python train.py --num_hidden_layers=14 --hidden_size=256 --num_attention_heads=4 --num_key_value_heads=1 --head_dim=64 --intermediate_size=1344 --vocab_size=8192 --hidden_act="swiglu" --norm="rmsnorm" --norm_place="pre" --norm_eps=1e-05 --positions="rope" --rope_theta=10000.0 --rope_fraction=1.0 --qk_norm=false --attn_scale=0.125 --bias="qkv" --tie_word_embeddings=true --parallel_block=false --init="uniform" --init_std_qkv=0.0389 --init_std_o=0.00736 --init_std_up=0.0389 --init_std_down=0.00321 --init_out_by_depth=true --optimizer="soap_variant" --learning_rate=0.00472 --beta1=0.95 --beta2=0.98 --weight_decay=0.039 --lr_head=0.00732 --max_grad_norm=1.0 --warmup_steps=200 --schedule="wsd" --decay_fraction=0.816 --decay_shape="linear" --final_lr_fraction=0.05 --batch_tokens=65536 --max_seq_len=256 --doc_mask=true --train_tokens=390800000 --max_steps=5964 --dataset="wikipedia_en"
Each number is 128 + 32 x the weight over its row's rms, rounded and kept within 0 to 255. Layers, rows and columns count from 0. Numbers have three digits each. The size before them is the row's rms in percent of the matrix's.

# layer 8 MLP up, 1344x256, rms 0.183, rows 1160-1296, columns 64-95
101:141137146071113123121156084130137095096104130119148124163169121104158092098131135130093184178109
095:112154190154151124096132139100140166137188046198098122095140134183125098097126152125164127124172
103:199119173181120146153120115116148154177124099157183120142136099126136133103133184142134114090121
098:095119142134077171117178051123072060178098137113136122103120135138165163143147135114096102141117
101:130107156123139124143137185085143184155159095201122123160124118171099135138112147109117129143113
094:116187164109214129157102095104104167146088112162164107159137109067098097073134083148080145104150
106:128084124178117189120127175100085075129159131075121051108106138147080157116165139147173100080076
096:151088157089093148113139124136094176159097102114101167152127207119150128125086187121117161199122
101:239153150098116118137126110098138130097130089121196176144163070041124110170143127066128096183128
100:096184128147160100106171125135163082141149148141117138068146162120202164181148166123134142083076
097:100125089106186151131157099161114091140129117108122153164097175171137154105131091097128086134113
101:113128135130160077119143150162190095045130135180105095156152093121144133084076143163126129175117
092:091112168154114081135113077179134093149086098095202072149135155146142123118121146061120138108092
104:118150137103114124112133104160107050099095170142148077144138118125155157143049084134102125142124
113:107153146134085128150130086173129152079146164122137189143117173099131129146118156126102095074098
103:096078126166147135101099124116074144164115097167135117156088096114130155112150100133081123116131
100:173117132148127131114131157133171183133174131125132157178143084094128131107154098131152144103112
113:102085121175094092100169167080078093126080101145108124117083136100145142159117096083126157050073
104:155156194072114150097152087130168089112151177194168099166075123181071122184171097126122125172106
100:139108092143164091160066107120106144162154134193103096120114198111076145069169147067156124097116
101:169153165158066113140141067116173135134149140138117128081051084132172111121127109112187136173122
098:187178136102125097145110105109081088117135140132118098121203158165174129152110114119159137171103
100:167171105153158118133111100102144170133149134091148129213150136109155125131151160125118102121169
101:123156036145164149144155115070152130150089174144147115147148122118157124119084151050157110119202
102:145197138139137097137087074172140151157178080113147123148158114211136167101113153112082062105138
104:093150150184149110110137111129166103096143137088131136083171191152134125180094155172204097158087
098:106120155118092150137130134139044160074090062122145126138128144128165107082151168103147144116135
092:155089113154107083135093152124066106180113166137129134187194124116123145051113139085124110095183
105:136122123123153152130173164101128167161163072158102131157157086147139134087113134113190119129124
101:072145132120167147181119141177149125153108095165160165061149155115132165074136057089061088106122
101:129119169076109188133116176173162147120119067189106113191139169123125104193129145191133103079095
094:087097171123130129124142146110105100066117071133106086124170127062184150156167130109186146109144
099:155122141114159148114116096092108126121138121116160148119077080099103175124105168131129141123083
100:067122097179112136121098098132097106106129126076130132137056070159099119082169165111181154129119
091:096111092144124058137122091096159138174149122091158135109117104150084149193111122147148059102027
093:126150112107140083115115153158159144066193137149097100119061107129131155171151168081162120109136
093:129115066155096091133157085131154187102122138101085101117165147061151073167117121115044102165114
099:119091130116136137123138168156115127121132157141156202196154106134178122113110117102151146150123
096:151106100155101066096074176130100186145063141093132144144122066104113105120126099182146088133145
098:117135151112145115170092131137058209096101138122144126076128116101155192134157147088152185137136
102:091065108130116102144121180134139126144147141048130092189112166141180140128120092132137118124136
107:150144181094082057137126136079122120165082144117105075182118122100138114104086144139086120125145
101:159104119098129057133109158089172097163129129110150157163192097177159127123103128072070131102159
098:184179145122194113156079103124108080122123076128104082103109152057138159122089142091120132086161
098:149095119050084135084129136111111166151103060095072079144143158151109048122143146103136108152137
103:148132122164130114117102134135150181166162086141100094119166111173117110147123099144083108147090
102:076047096131121091123174142154127112127100117082087130055130159105115095065159127139112097115084
097:057132104113053160058110125131150163146108050150147151115084083119037154082166066172122153137140
097:084061038104079171140124086165074047099140183150132076123165120094132120110106109098100120185108
099:095133141116110109182102111130142092121125149146142181104074103067118112114107184108179129139119
099:163115040165087120099148100089153126135105175134167131160124143147165070147193091102101109090183
096:193151138172090097107095136142129145090157174119182109126102134136086147108132106149123114132157
103:097108100141116049140116093096140114116157129116187123129192108169157134104134121114133232156190
104:113121130181085158111103147135112153140100074104154186106155152140154139080077152135118165141079
094:137092079096139171181056138126108066165108124131087146114146064200133084074122160130097144138177
095:176191166110168083136124122144111139165173149128114149119196127124136165079126107183116141132172
098:162115162133165147160166144166090122083122150173128138091079086104149108134120203119104115185080
102:103111107147161097107115092098096132109173100127166129093123050129202133127118157133123115147177
092:121104111115142177091130154118142122117158153165111137160175133137148148122161077151130095125092
104:076156189154103102152110135089154130115143158121142120119213073119152104120165064114146093162160
109:154057071151120114179116105176112114099071196141158098147071151169125132128128128111127125167099
102:071123194080146069148140177094108114105111133151142189167092166139107121100141084106143151131133
100:139067158126099248136116117134134099113172142106135143107028111148108153061078129146098097182130
109:149139155159135119141143049098147136142156110092127164144108149129127149116100153115090137102106
100:101187107166172138109105129158107175117092134095083152109154176143107150145129177146100087151090
097:130099098113132093193166133160110065152133157115167101133111141184133142090039140078141170166121
099:157149111130135145118101068119088122176198127141090125154108112144096146086166164096118179138096
101:163089101191158156111102094086159135103094121088098110164153060088056143156147176178152151100092
102:186126122115145083074099108126069093120098136142137155122171158094145129143193131151188171182130
095:137137089119087144159086101077145146116131104149139169126117079091163160077144088116133146070143
102:121183154135152101121091131112153093105118151149114165124089125109083161106185156161151121074172
105:126105065074134114188089133140146143136169138139141089062124166094180065135077103109169101180098
100:074151143137117094116119125115073179083078105099140156167116100086080144124174116156171132119152
101:155058115151076186136171112175107121174187092132083158170113136107152100129165146129166179112205
096:093124186153124131112137120171149102089178163131160153115108106144054164112068103114160152091103
105:117145150171097115144107150138172117149123117090129122113132118140134137142096150087147162098112
106:125134139143053091144101109110179104148090181171110174165113150096180113134040097141112144107126
096:154109083088174134191157155184082109092118133133114146145081146090093084180138085142079094164154
097:099124151085082050110178107149143157117060088117076136150082161170144180122130095110118107132122
097:136121122180165144142136164105129160136087081115114166132191153101137179116094153186129064119138
093:152117158073096083150110123172169088090126137128116140130100095138138114117107149141101147144104
095:072121074037103140155122093114174118178177148050106185109119152091118136173147117171119152097140
105:108074168159127163134164152073123137174118105111179131131155175124143105152113151079138146190085
100:093129091088119147176141097172124136176123106128115138209149162149091128146133135079059108098150
101:132120088080100130136150142099122154167111127093094155170125147095118160091159198111151121105093
099:145193103075115098182112169079145137155192139159042116119123116110128134086153105099093122081135
102:164161142173112118185124173112150116075190134143088107197059113094106130176097133080150075200108
104:099095123120134106128124110122131143161138141152151135172125093136146083096111137171111144148104
099:077171107101137175150063122130140151159137107116123159111149130156130080101156067065111132079114
097:168119139159120115135153094154119150087170157130109085130147127150140132173121070119080120100063
098:128127067111123129095170100119109141098105133151183117145164119140157077071105105118070127163118
109:118079123120108136108168145110108168166166137170153215105187150147110093130123142058145124198124
101:104114140120109102183120137094139169114159127128102080074174183149125120144132149138126101107158
097:171107136130100089130096141179163144186153119092122119158152179094176101123194126144096118063158
106:054162140119170112073151116139152142117110083069169128130121139146115072080115120053165127159111
098:140190103121083114123185153107077089123181144123160099131124105096087075104146112136140110136139
095:177128139111120108137151071159132075157122042132104161126163184183111057145076135171146124138189
096:130163088098055102154113130166082116125108111089148096153093100095161107165160093132132120145091
100:162151132102114121140146144146136197077173071158112092153118172129184115117180132151129116140103
110:098153132135155112077119152107149156105157163099118129132140104163142108112169117101137086173139
097:056115061083106135150093147126191123120098134144094193152079115105159155180193154181185165149080
103:127154103165135115091172117143116161179144106150096167095087102136166090112137087146170143147084
101:109166153111111135155091083122143104164145100194079176142139106143118106106161149155109169129125
102:134132153106119155094134143106094148079134150109156095139073118067153127178098140125129108102125
101:135129150076131141113168120100163128137141143134112120129126133137084114154110150167052132107096
105:145188140145122172146113172121178136134104106173110137138088130110158094127175138160126185160039
099:131162098107142144108152136157097121140110200125150121107103176171095156095148159107145094112139
093:188165147110136102096127113113103157104127153183105148062101130108102160099150188158126181095135
104:101088145161153121125118130164131114111116174099147124114173147153074114103128120193119083108154
099:152148092172160156120111096086163164115154071149068106127131119120118117098146109142139126116141
095:136168174112150152145151089151067139138088144093121150118164155186170096175154124157128133137143
097:136097101108161158155125142100168104121129092150113121085161141047125204128124179104056137109083
090:099110072157123121154105094182150116053137126101128104109123125128126135140183120112161121096163
101:153180082126152182165168200191123077135080081110163117136133112182127139161134129167083147122121
097:132156079082087170122171101181090075125135112081145222099119137165108102159126117140126074181146
097:106157179142150137114159143093077156103082111150167128133101124140170146138119100191116107150103
097:133076113132151131104167142145086153151168130150132090126178140103193076111133112059100129143151
100:153141153172095151129088146103161089115171102131106152074101132128083131189144213128219108085063
103:106082136177066172140092122153115118108179188160090153147164123123179079110181158125086130147122
096:131058133175120141136057105148158123118080137140161158174087174149125099152179126130093129149121
107:152150110090100147151126130167114103134171155070131120098193161085104185153077086091142098085138
100:119139178095074156138193086131102070152121110094075101139074187155100100118108132152123122163127
100:090133180106121127109074079121127147137078174095140157122174117106121119180162095113114188135125
097:143130173130134165085110099152104130141085136173166116118060104133140134051135138143135166154120
103:192074073147145120110119136080138102125100155175201096119136123121096139166141136137182157110149
098:051158102154130167112154142095146105122194071134110142060129133118087133105168178111129130064095
095:131120085183101080140092174095057169099086137150138200123099156110140135152159109124159059144126
091:146137120149065119133144171156115079095110182133148148168061081157207159160152122157133110184081
107:117121092116074146107130071110159177128141106144152122116077135103197123066156177099123200115158
092:159096090183098106146146089135124130128117100073201151153099155109119165116092157122138107087173
100:170171148158072134117146126120129122114129088099142075181142144159127165120114141091131100164075
097:104118110095118137128101084178181103097091127115166103138117115125103121155119147178110130123159
096:169153133126121137131086134064143179116200107149103143142124181122143166142095140079136126118134
089:145106168125111155114134164059139112131137174127134133159134115191125098132085100116119173075118
105:088114119136190152145109135082135111178160175046133143104160128122123114063114156158134139175173
101:074152097115118133135134146140072129116159160113132089147119104120062144110036113093107125123117
098:099103100123176106105086111150149121146155160163119115121131058103148138094087127103141098040081
# layer 8 MLP down (transposed), 1344x256, rms 0.179, rows 1160-1296, columns 64-95
098:162163182105125143152107099121174076110198141203163097163056081114093148124120178156149107094044
095:140089097075115143154100135095079094147115170089044111112103184112132185103066120089138149164129
105:079149092116078128144144119088145132147102202168082133124117121150182077160115131195121098123185
103:134147215086146133125134120065113175101133166146108133164121163119067105145108079115119168095118
098:092140131150143144091048146161124088125153120151097121164092139195116140158152206090158106141158
094:124082113162190114161127105067122117124164132096186158082104156175161105109085081159183124108123
106:095091100137128139129102042113139166067083161137138117108161107172130094181129129138115199103081
092:101137146146123137106125125130059137117133080113134110090123137115117098184143135138093147139167
096:069150105154146134052098108121185172204087159117136124149169123187134075165110095168112123069187
102:145104111093148164131150157118095114135131172171108090126136128093124094094143069097116157137112
095:161131155119121123083147112194164142148173182135157165117090105073122127080140142227103202109195
100:162154135124131123092087092145145189160144114105116117134092097096086089103127130114094078125155
095:059088187067124120159199119143121111147079155107111098135158128203077112082121158142125195126118
106:072141139139077123138207097149113132124123099179107098099067127162154134121146144174112104216191
107:138153130147139145135075149127120149187128059145172177227130165170099132166119146107098110142144
100:111108107075136141114075149142057144150100063137155105125129162090085181109131149119096149115071
098:098142122123127111074102108124123115111154169080067180170202120098122127144194165040097146151156
095:137117209158135143170161166054156077138114139135166111060134141099099117050124127144123155155128
095:190141132098146111148174148100187133098077152131110151074155104115169155161103102077130100078101
100:161108159129107167151139125067075101159123113140174103147066165108174134141088151141108137177150
097:138089141151151139147127154109113127068090181138096156095187103178091162135131155136123092115097
097:170152079112119147156121113169164136205142127089166107126077119141148130113167115122135158158146
099:092122180095077089155137124138139144216132096140189100159139151121123095123150166142137116085141
094:115101195089086164168081160183098098111197065115103133144134161129129118119171102155169197144090
089:158070142135114091112145096114129147109146168143047145121143140142115114162122127190119135161163
095:180136191103110110136120130063084116094182083117187091172117121064123086163111106121097114121104
096:130083221205073157084063130092096140112168179110120133135088068159158074136082083187100163120135
099:144145139127123099146144126107061140133132118096109212158146129126160125123104173157159174078130
103:142118143095149166068140123102126133121183096026164157151158141113149114103125147126113117177109
099:096137151178177130134093110153066141230143170090143135183096138118089122124143138138119131116135
101:100171080134146120138158129140143153138117108143127110119188087140130118095150187092141151103130
098:128164109065114150046107131090130121111127093146111131160116131144099134103175151181138104131096
100:067185167092102127182149119088181154166199112118149134097116092135143154161114150123109127117119
097:195192085154128140123132156178084141112214168091104147103162118120153125106165144158137097116130
091:093068098139110093146071135152136141118164119136125126156179188140108140100124124092126109150151
096:132097091067157128093154144139196125208124105114121121107059206100128152105151102132119108196120
093:114100136117122151163189092146095143133111160153126157125174108143102181108154091153148194093094
090:138085122139147116092119066131132126090181118134133077081144131110126119129125112115097144099098
097:074104153149168143114129137122111201175176090095104149178125118103126162159157144195193090148074
099:139157121081149148130129091161106208137117120127173157110158147129148096163082063173156169092082
096:154060168146144123157140137157151135112173126166162105154129117119096145152166149086111132170158
106:123163127113095148062188113084109122139114114194128044167138110104113161140072124080111128127135
097:118158121122075121084143106167142078136084137069150112104126135119114076121128086121164120150066
096:194128176130149085127114082168166101105161115120164148113173115133128144127158158119106112169105
094:052133143177092176084098122105162123154120119105098144104133152148170155106077141142129114123143
098:122087132134120144162133086077109147109105130124087116110139140160138124219108099131140114113168
101:122158097106139143092158080096146132132122121081134128129146111172100151140166115176142083134175
102:129171179156145104157122146135151163152096121136147099096104116105098167149131086116132112136119
098:108115114125167163142142030093119138107121140140130192127152122119107155102102107105122143148164
105:123117089179161133117090074126139123124135174043087199099121123131152133093117122113175115145161
093:150168121171128140092095128182110143173072124174132166102098113111104180136131153193135094150145
102:108136112112141076102097129096134143186111077093079133143183133132138153132100082136123016128128
103:145122108084147138162138137099103106145090154113094174158095105085119087132151111149190165147118
097:148123087126146148117101108124123063154155136071151096073134165075137158063171114117136137147087
093:122126090126099127138137054120077103118121084135133114147130135173136168121201176124092160165121
099:099126089133118196141172109137096121085093144142148101155082035175139101142109084105095051094195
101:145156112148163124128144099103149205139074137125163182111121120138160165147148132133159126128116
099:110083143150184140145173053131160066136170154146207111127108167142073128170124166145103109185144
095:193097121135164184142143158115122047175111091191096110159083132098124130099155122123107181129184
099:131136143183089142106156155140128125098105155086177144163177124140155054101197141011079139151141
102:097135067146123113151160046165065153155094137116084116159205189123134080137052141101134132150141
103:094140121070102128149158110081131116111154122169133148162127123174127113133150064128076167118102
100:140115124107141117151101114145110087116206102157128159096040103125157099137106101129128087180167
102:153164137170171117109211134112117139178114151160191115156116123131159124102102162128140136144137
102:084111090177122174130047120145120141148158094162153202166182089163118167086135134117138171094189
096:165079143127113126119129188137119151188148152083143079120128105196140119156137102079169159167108
095:121136119149101101162146176141095170140096158122174152063092132140181149097083083117149129086182
101:173110051122111149099142127124132104062103119065085097119136110099147153113161185191159130125128
100:145139074130155105096110111135136124179130096094142095144137113138138152103137122123100139074114
095:122130128178139084115177103166148107116123127156121153082118168083117110182105102058098058113111
100:081162125117112133153066107127144081104149134193172132059132116124118155113143131107182117082189
106:090109123142155169138129138097079110085122110137136094108118145130190102164127144166105111168103
094:127104213072104123113154123122099157153091129138059165122134143131167139143142099135120151142120
097:152134173120121168176120202119116127084119179158074161172158133145169091130100050161163119128146
097:117135094107158144122094089061128119077107085159158147127139184108184141125057088097171080128145
097:204109144098131155145082143126089107122123173102135155133119111173142119119130165154108142099108
103:172091037189068106166118108042078041093130165171113113103137128099179175149140118089155090153120
096:138106152157149125105130129128089167119139170145104039167086083144088101110140205122076104143128
101:162184161141202088130108138119151118117072106128065101151139139118148148170105131115125146132154
095:115165131113134102153188140133183079105122137147128058157149136170075142110107057190133154156140
093:095145115122120135113173130084131095161142164110201143129169157111182150133155127132147102084071
101:161120142113105133116109104124170090140131165093097128045155110118160125132073078126141150125164
100:101098112149097177112124131119168132119148078130120141142110125141108063138121108162067173115121
100:126112206053114128193089093142109131122093122176166047092144057159081089117182114145188144090135
102:126120095148116109130131156160127106114217136160110152114133179134079154123112150109165130127163
099:149159153126084122117116140109160171127187125077176144129118089083089154104179089087149143173142
099:117121114113122110077125146175143142062158100119133118145117150117125175099125098154133143145116
098:142173120046110137081111139103096172068124145127106143111093137114110131066127111144127071087197
096:189138111092087141150123180129140103119125049146163093106098159155131164167075086119124063164090
095:074139156108158125139133070131130106148122092078215129079145074144153119132081148196133119124082
094:095070096136153104183080112166173139197160138036074125119138176170234042104160154123129159074081
105:140118103105091140128123127092154129081160161164119156103084112162154119159081152093096098166095
099:178145140124156142165099164076159170083124180159124083134066144139151086098131087126097162153133
099:122095173168129108144122085095145127115179080184164106203129110165154144157097133117105127155086
090:161117131176074169100106126077104096153188152168104130088137122143126188140128095201109156075128
099:146174086121083136105111169140108175131151143104160133125151125131091060081107087141158095117111
100:138106150139129184150177178068120128137128137171134137078154089108114120131104107100115133127119
099:125157146088048144116078160052143077096053096172127132109152181123068079142141123133088101156137
096:150186119140098115114100094136087154106074134116068143116089097120153110127057136090172119147127
097:152083131101101158109117255128108146171045161151150195160142093130175129116102125128083134164198
098:108133121169158112092136127106160124128082127159060097132121106159122101109060143061169120069145
100:148145110138119133089115179120160112186146118129178130117118108134081095146161129128130187117222
102:090131111077146149133132118169176120123113112170075148133142165120132154106156125106131110088086
097:124113121119136139139136121110142158074126153093127159101092142124172166162091128135179102141149
102:117082110117207191068126157095140136077123137124093166121132124107115111094154103067087118121066
098:075149173110155153141067158159122091074191120129115131097127097136070137114117105166139149093113
104:096165107099139112090138092148191201076149205133135121137144125109151157175150105069099161139074
095:167119192113151167121058103152107092130141107127135147133166138129108124119115118120109136137136
102:116095068100131124114079093066118063126140129093099109128110129109114155157138147146144073106106
098:131123158139125089114101164158160095115106133132086168140121112126116123145067094102158126184143
091:170061122193136113151191178142135168092102117141117093102117136161099192171073124163113113128072
094:094141177158123061104088134107136148111107174164125122196105184155170107109139088128157098096105
093:101135173152147165126144116171118117130138124143172086179158100080118117102137182097089166086162
100:149146149117137140129126166151098100106134082114121132175083183077132090137135181101215112189099
096:049129100114087152120111084145148040088096156134229127112128115107082114112089109070108088094111
095:187171170130160114116089122133061130179136118133119074095150135195124102146099156153155159129218
095:081062097127143140084128067100128094145092179138112152158120107127107187109142080174169061137118
109:111110127149097109146083114137100086076102110174171113099189105161101139145157154094132183146118
098:184137131155190144134079114035119113121116087129120174103143122134161119112160126133090104100166
096:094107098103151108149155168100133082153093117091208140141127133194168103155168136087120119116096
111:084093159139130150124147125126118139151165151117110171142137067164092116118132041113119061112106
102:233132185137145090179170165116086077122184096095139149112139087178094115126080167087167136178131
096:106106092151150116102129091130170087167141120095083138104122099106082085102183159125117095134173
101:127127164157119205074119095115125091128099124147141116145173147130120117157123099109167105161162
098:128124143112173133086092159107104108112041128172119164083154081127069157196103147192158115076161
097:108165130124116128154120159073113091159185110132144152148127185162110179094083181123147169120154
099:085165164152178098146132124103178132126128094085139068125113191106072123168112153133106132135101
093:222078113085177121092104100116147185128098093049169125138102103163091130124130161100152121178155
104:146150107114136114136121160101160107121175101096153118122170091158102186076082116105080180146105
095:192069080127154114142110112167093181108090112126124143104124089098112126088116105131164123149071
100:124132163155120139167157147134151104110122077151152183110105147120119136083121159103099113113088
094:128094106134148182056128162142122133099152157144115131107150063096108093121136112172057095066100
092:137123131113099130103147145109108088110081151157126138196081050152130169120138183163133186100183
096:157119137124070163138109118110130133099176174186107175176078090132114169154139162107090148098154
105:144122131125154145117133134110128143173134148129092154115122166088155065105148141118131136125137
104:151194111129089117127102133168071188140153121141176127166142122111131151115165088105132129152129
100:145097157136078141139089080081139098162158156154132110085124128112104151044132157159173117093176
# layer 8 MLP gate, 1344x256, rms 0.185, rows 1161-1297, columns 64-95
103:152140129160164198044123141068112121112190116195137125162176076139144059155159172146137099132074
099:142151161151142119140147178174144100104082127168083122144218184031185125152084152107138194105122
104:135120101138130120103113176111112145114104070150157106105147143059150104134091094114150169121038
103:210126102115094142125127092122165136137136090138115102124087146098156140132119166157107170112138
095:122199183157195136130078097135156167128071068112138116061144123082183125098123082119130170114093
103:138131087079129158148192132108058116174083085160145170119163078101116140141073165150113048159105
094:143124135120100080149112116108107130121088146148160115137111177132128159120157125153157066124165
098:111120145179107141108125101136165109145064153182151165137197145174136149147114089164142133145106
103:136084131115080073173165147181081198095157177123129164142194202136093096118126140134115095050109
100:115138200172105124094124127111083119093161104135089145141157153169082127111147134103114135141105
099:124171193112102168088133093166117100141109150160115220117128127116166107144058126077104185081099
095:160127096104143105147088165115113127204149186105110132071044187103112145121086126097138140108173
105:158084101124137111120120106138085102084170107186085182170063071176138189151180168135124132115119
109:136196170127092143157131158165128115163095136161141130201104137154118163124134095177099172128153
103:134112138158112175117117092111111134104117154117222173129107158122092201107121133102114112092062
100:135112115137148120164147118086153082087108071180136117136086119144120206133185130128152139101100
109:140133113110135118168200184094107124118163146170081128144171162116149131083142121157106119059101
098:086109094090099101097192168081160171159152150097147144159116199139191135128075163148142155094154
103:149166199120073150128132142130149102074150146107126138148107173097121130155151164110152181088171
100:155109146144155136100149104178126109155126096150119100164120120084123137121149077150142116100138
099:132113081140112142150163082221132075154074101090136075161108098135094159161121108138119052065156
098:157151147142128138057102109136106114116158127117141127172129122151091071128117131105124123127123
097:110149154154090148085181137108119148157100142126143038132096122170122088158153183092130165153156
102:114167157114089140155100172126131121140047157160149070127139120149094112110133143148149149081112
096:170154158123130164117093130171159181122073128170187117162120052072125191125125209162119136122155
103:167105147152096177149133107136117194185123164144175123130123130113115082143158122123152122122191
101:133128089096151109122097079102140142111142140074209095106108132154099119192090082150095080104107
105:147161177164084125156172164094200139117133173089101255193049073073115123131156089126111103180138
096:183124152176114220123079083137135142116167108076073161112103180154078145109144153192133210178170
105:091175189136084147073133096152167139130112120158120143161173131157117138072161120154168071133101
103:146135128069133088151134120109134104097127092123136112091135144136213112154081147122100153164118
098:103159155117122154159125162115131166165106134162105121175152135159147073092128160133135101147116
103:120198165117130175108110061143128064109170145117097112093082162138166106100098131147104169119200
092:099167165149152133127089096132150099137110171067105122085182170111102099118072175042186145135073
099:075073072123128137144112147145127109135114141103162149146115147140124069118138125107140122133071
095:109142117106180138127132175169081102127169109189103086125101130136124128202090123105127122185142
093:101087097137107136129127179131099087148164123160112093155152141168142184098125100120108148101167
099:096121144099153118100097104132197104109139120130095129159158215152156129190091140122126130078117
102:154123149112149121166147143101090165136176119074129084116165128061095160103118089117141126098100
099:161114150152094073116130086127113103141119157100150138136129082109128097091151107066079198076233
102:119105133172093160174106152123151116135184104073076128131183184130057157124075111082145148137165
104:153138168106093188101159145117129122189124056157110185153137156173131128131143087102090106048135
097:106126117128142134095113120114115144131155082145129132124114151051169162098168087152138130129124
102:155088146110147118157170116108120138093182097116137082155146100133170114189097021093164141120121
097:102156108147134095078084112085159161092149112082070102126129137102109187133128155173134096120066
104:085110141187143182109144130093113100091120146140126132108157154130121132134099097156117141095088
095:116131114112108212111134139113140138097135071097134162111102116074114145105066103181168117127145
103:130129166162172124083132079137161138182097128136130138092178148103057113158112105111158176098147
100:146145164191115169171075121162108164117111133131141155159120100077111099139165143149120145105154
094:154149143139134170129095145203140170148092089141125139111168092099089168160119170232076098114119
099:134128136143105107120090134084078104111155138067141087192164164093093086091104161132086080116076
107:115153117171155148165144134122091129132139140079156173056141168166111160194137155135121113105166
104:123160126091127120199111105165129149103149161125174093118132119106172123094096154084091194063118
095:048143144136121127115136116192138096154113162085170161194147150113105158160077131105153120123173
107:066114115149078170132107138120110153115107094126096126065131112094140063192188134106172149087094
098:090135133117154169139067136052145081179162189130099117114096128102100175109142114087078124111106
105:091097145160146126110118188189127186091176143152177080168125071130164119147183148174058127141170
101:133120178155166111139139087133175155108150143116087120166208082176185150164143117170108105125067
101:089134147154077116127122114112122131126140113154122157175124111077116171119104142095121142162083
103:121137151099128153115104168141126102171110119157103142109138140084126162149103087155125100087182
104:132139129080116161189134143131097116123149176075170160103062080123147163108145120120128123117139
103:163148126130098115130180120122085208090134147099147130097183130152117108136187162119110112038151
104:165133176055130087109122106143128115107094120147114150128105135111131112186128121184097096123119
101:137160171112098142161117157143173176146142129173118133091137140126135104124156059126106121152097
098:114098120174118194082149139112127156134062098131144154170144134159104134136072136105121090153174
101:167147114139132129119130152126112102076140104111111167177126100133144142132158107108083114094129
105:118137090079192133144158152101072115063116111160096126116097139180070123174082169166085140085154
103:119139128147167153114107119109128103124134193148149141155102092143133120147104203151114130067149
094:153195153079096166146118097108166169122118150070129126124108116131152115104202164124110159108081
103:083162178106112158109153091109118097058171165110195130185106123161124116105199115199116109103118
102:138127123138080134157195139108119133166168135143122172131083100091093086060141108141115136099120
102:152120124157131225152138120128159122148080081138111163120150156154100201124138187143137132080182
101:109158175179082153155130094138110097121194104134125197079121082108141153160146036193054057110138
098:132131089156142150094165198087112186132083117160181124143090157141093088168198172130099165118106
100:230172109164151146129126153117152157137095059116118147169068120157080123100088072146151091144162
104:164099109138118122146169191131117167130168090053131116102120087139139102102139177123117152119172
099:106098128126100190112055048092080148110187114135079174134147077070132126112132141088148105071109
098:082072134072162212129094150072173112066126075068109143143128115154131090169141121072128135062138
097:101146142126127132145146113075137159136141152111078159101126092061120140085099095098126150070157
098:154170088115099177143116105156105068169084185152070206108130155130150152154107160090163133152155
103:134123163188148155144108107106086151065126214139118181050127129094116165068132164127123199165165
099:162158103071154164115103204119099154115169123118094106188174181103144136170151162064171093114139
100:125153094164125146151156071192152148133100111136252109153135097128189112133146143051126091147121
105:137047075119064179121099098139131140124077126115101171118088115128087086155087117114118189043187
093:119171164134119117174118120082147117127114116109100139099143137135113070218172126124173122126099
105:097128083075132161083173102164145147116206171136146160086108123145125111126104118097134187108102
106:100091132140133106180174177119084154207094145125108192115167100106082087121106124111095097124089
104:170157191112158155138133104095049096166091121154105067141103080098110129155177099072165136119127
096:045170102179089115103162146134155135156165134148093067082117113145089129153131161142086125121083
095:163148119109143147143103144148130136167124161107143167192111120127101174102155111157132147141099
110:102167134112056047205119105167170181124115121165059144181087075100155158045094137169156090136072
096:072139103090093099135110118164118131128162119062115119160134172145177173129102127140113167154093
097:136146089100118160112104173114092170152065125101146108161102124131078118143125081134131188143173
104:102134136152091146094140089129140072116098168127061123095157141134115204107173112172099126114130
101:092130152082136116128125124147123109135136133125092097117176124128133125094178138083166116134158
100:114206117176135114085116132087123159143110149116126052141149128043214103151151136132071093101118
102:152131093138134133151089180119122160102087146135134118122130097156133157130078137180057128103138
103:105107075162161143115160182170128140144132144102118112168156177110183117115126151142139116123116
106:074121214165129107113079146194085175138108112138149115143165119096103158151104110169093114091125
096:145086107142100136130101149137167117153143098110099182144147110150085135107140179097162168150110
104:090117134126200130128176122157042135105143163106093115088128150135145124151129141209177119164103
095:119220059106139072086127096148106098073155114101077163127152186103146135102125170100125158093137
103:083079201128059094136136126078082134073151086122090122156073106080132143110145139149059136113107
107:144044131090162115120125076126014051119115088083142145141101105135080123124132149111143126099151
098:130154179131147103115197118099099136118182074101125147172124104119066145132079095124149145179127
103:143206177136151136165140138138113089155163186103142109122117137094135123125153085138087127163144
104:073096120085149038127147131110144118149117138180112120099116103137128134151093076147081101119155
102:141086156159118070124130157098145103069127166117082142075132152162130115124058140112169042114134
092:084147119043084097124080205162128158154087130188100150135057080106133121116123117143156107147118
095:187053138134131095114109172070162119132072081137101106104176142122128122132099141144157078147052
099:140078111084146106118176154201117128106123118142098107129138136065116177122159123113193100140074
095:125164099099094158119199123102057096199129142154151162193120141144095110154092136106134145150076
103:126109088168076086089081079059079172146146197127111128136155148131146210125080095117174092154141
102:164101103122162178109202155073132156094158138127153156088128135106109114120112103110117089107151
095:116079129121126143089194105108132075102085148125129112105127153084125127101061130210103178142141
099:065106111124135108148112122128098109132140150129125147129105154122138119149149161071080149149120
107:147133082152171111176173106140124108145136163109187155124089188082149159142139163153160131143108
100:146150180099074113120139120146123161122214132084073136189096147146096170069147110108093074111138
102:171147196172156134126153122125136120159125199163142120084157118148124125136152156116157131140184
104:105155094130128097092177096139090123173144195077138169171214077111072162150105103104125133132138
103:123110127163115118204123126106126181116102097139144150141138132108164196098111144067118128157161
104:062085134096138122177128149097090145114174151137111125143111083118121177124154126150132120129075
105:144099140087085065147109118116119086145141064109108151134090128054037171130119104130139131131099
100:056141091116107125146152077225191127128112079194111157128096162178103172105179107129111090115069
098:141140128149126104066136114080155119110167104216151186117149106115134149148141100111198143103080
096:155144150081153176138068058141169116126149151089139079128137114136114138130129113146142157137131
100:130138068159127140116168116077122136103188115132110156149127125130081137140083156109155147131073
107:121109142128174097145134077114115078119143154119089081071140173142108136119117131111073126129166
095:205128154150111126145089094187164180132172110099102116105151124119150152108088045139109141098125
099:147109147155095184126142103151131122106115126147134156149146097143120194135132087120123143185082
097:143164103155121096128113131145092153092141109113172151132108123184110136150184098143187134163116
097:147109129110159152169136115153128131108152163153101120103156136117173128146123134171123189139097
098:123170182088121116102121142111104114152143129097095100149100064114080171126135076139156184160152
112:183173146129110100121095144191123182161098160187140114145169133111126131111173151179105090129146
100:162154149137079119062207158076069131221117151150136123093110101065082095146129091103107127153114
096:135136170112145093119131139142073169147091147097091122108108120209132090136125090104086098136163
099:185167116135117116121117135109111147154157079108104110195177148097146136148144098167102115144076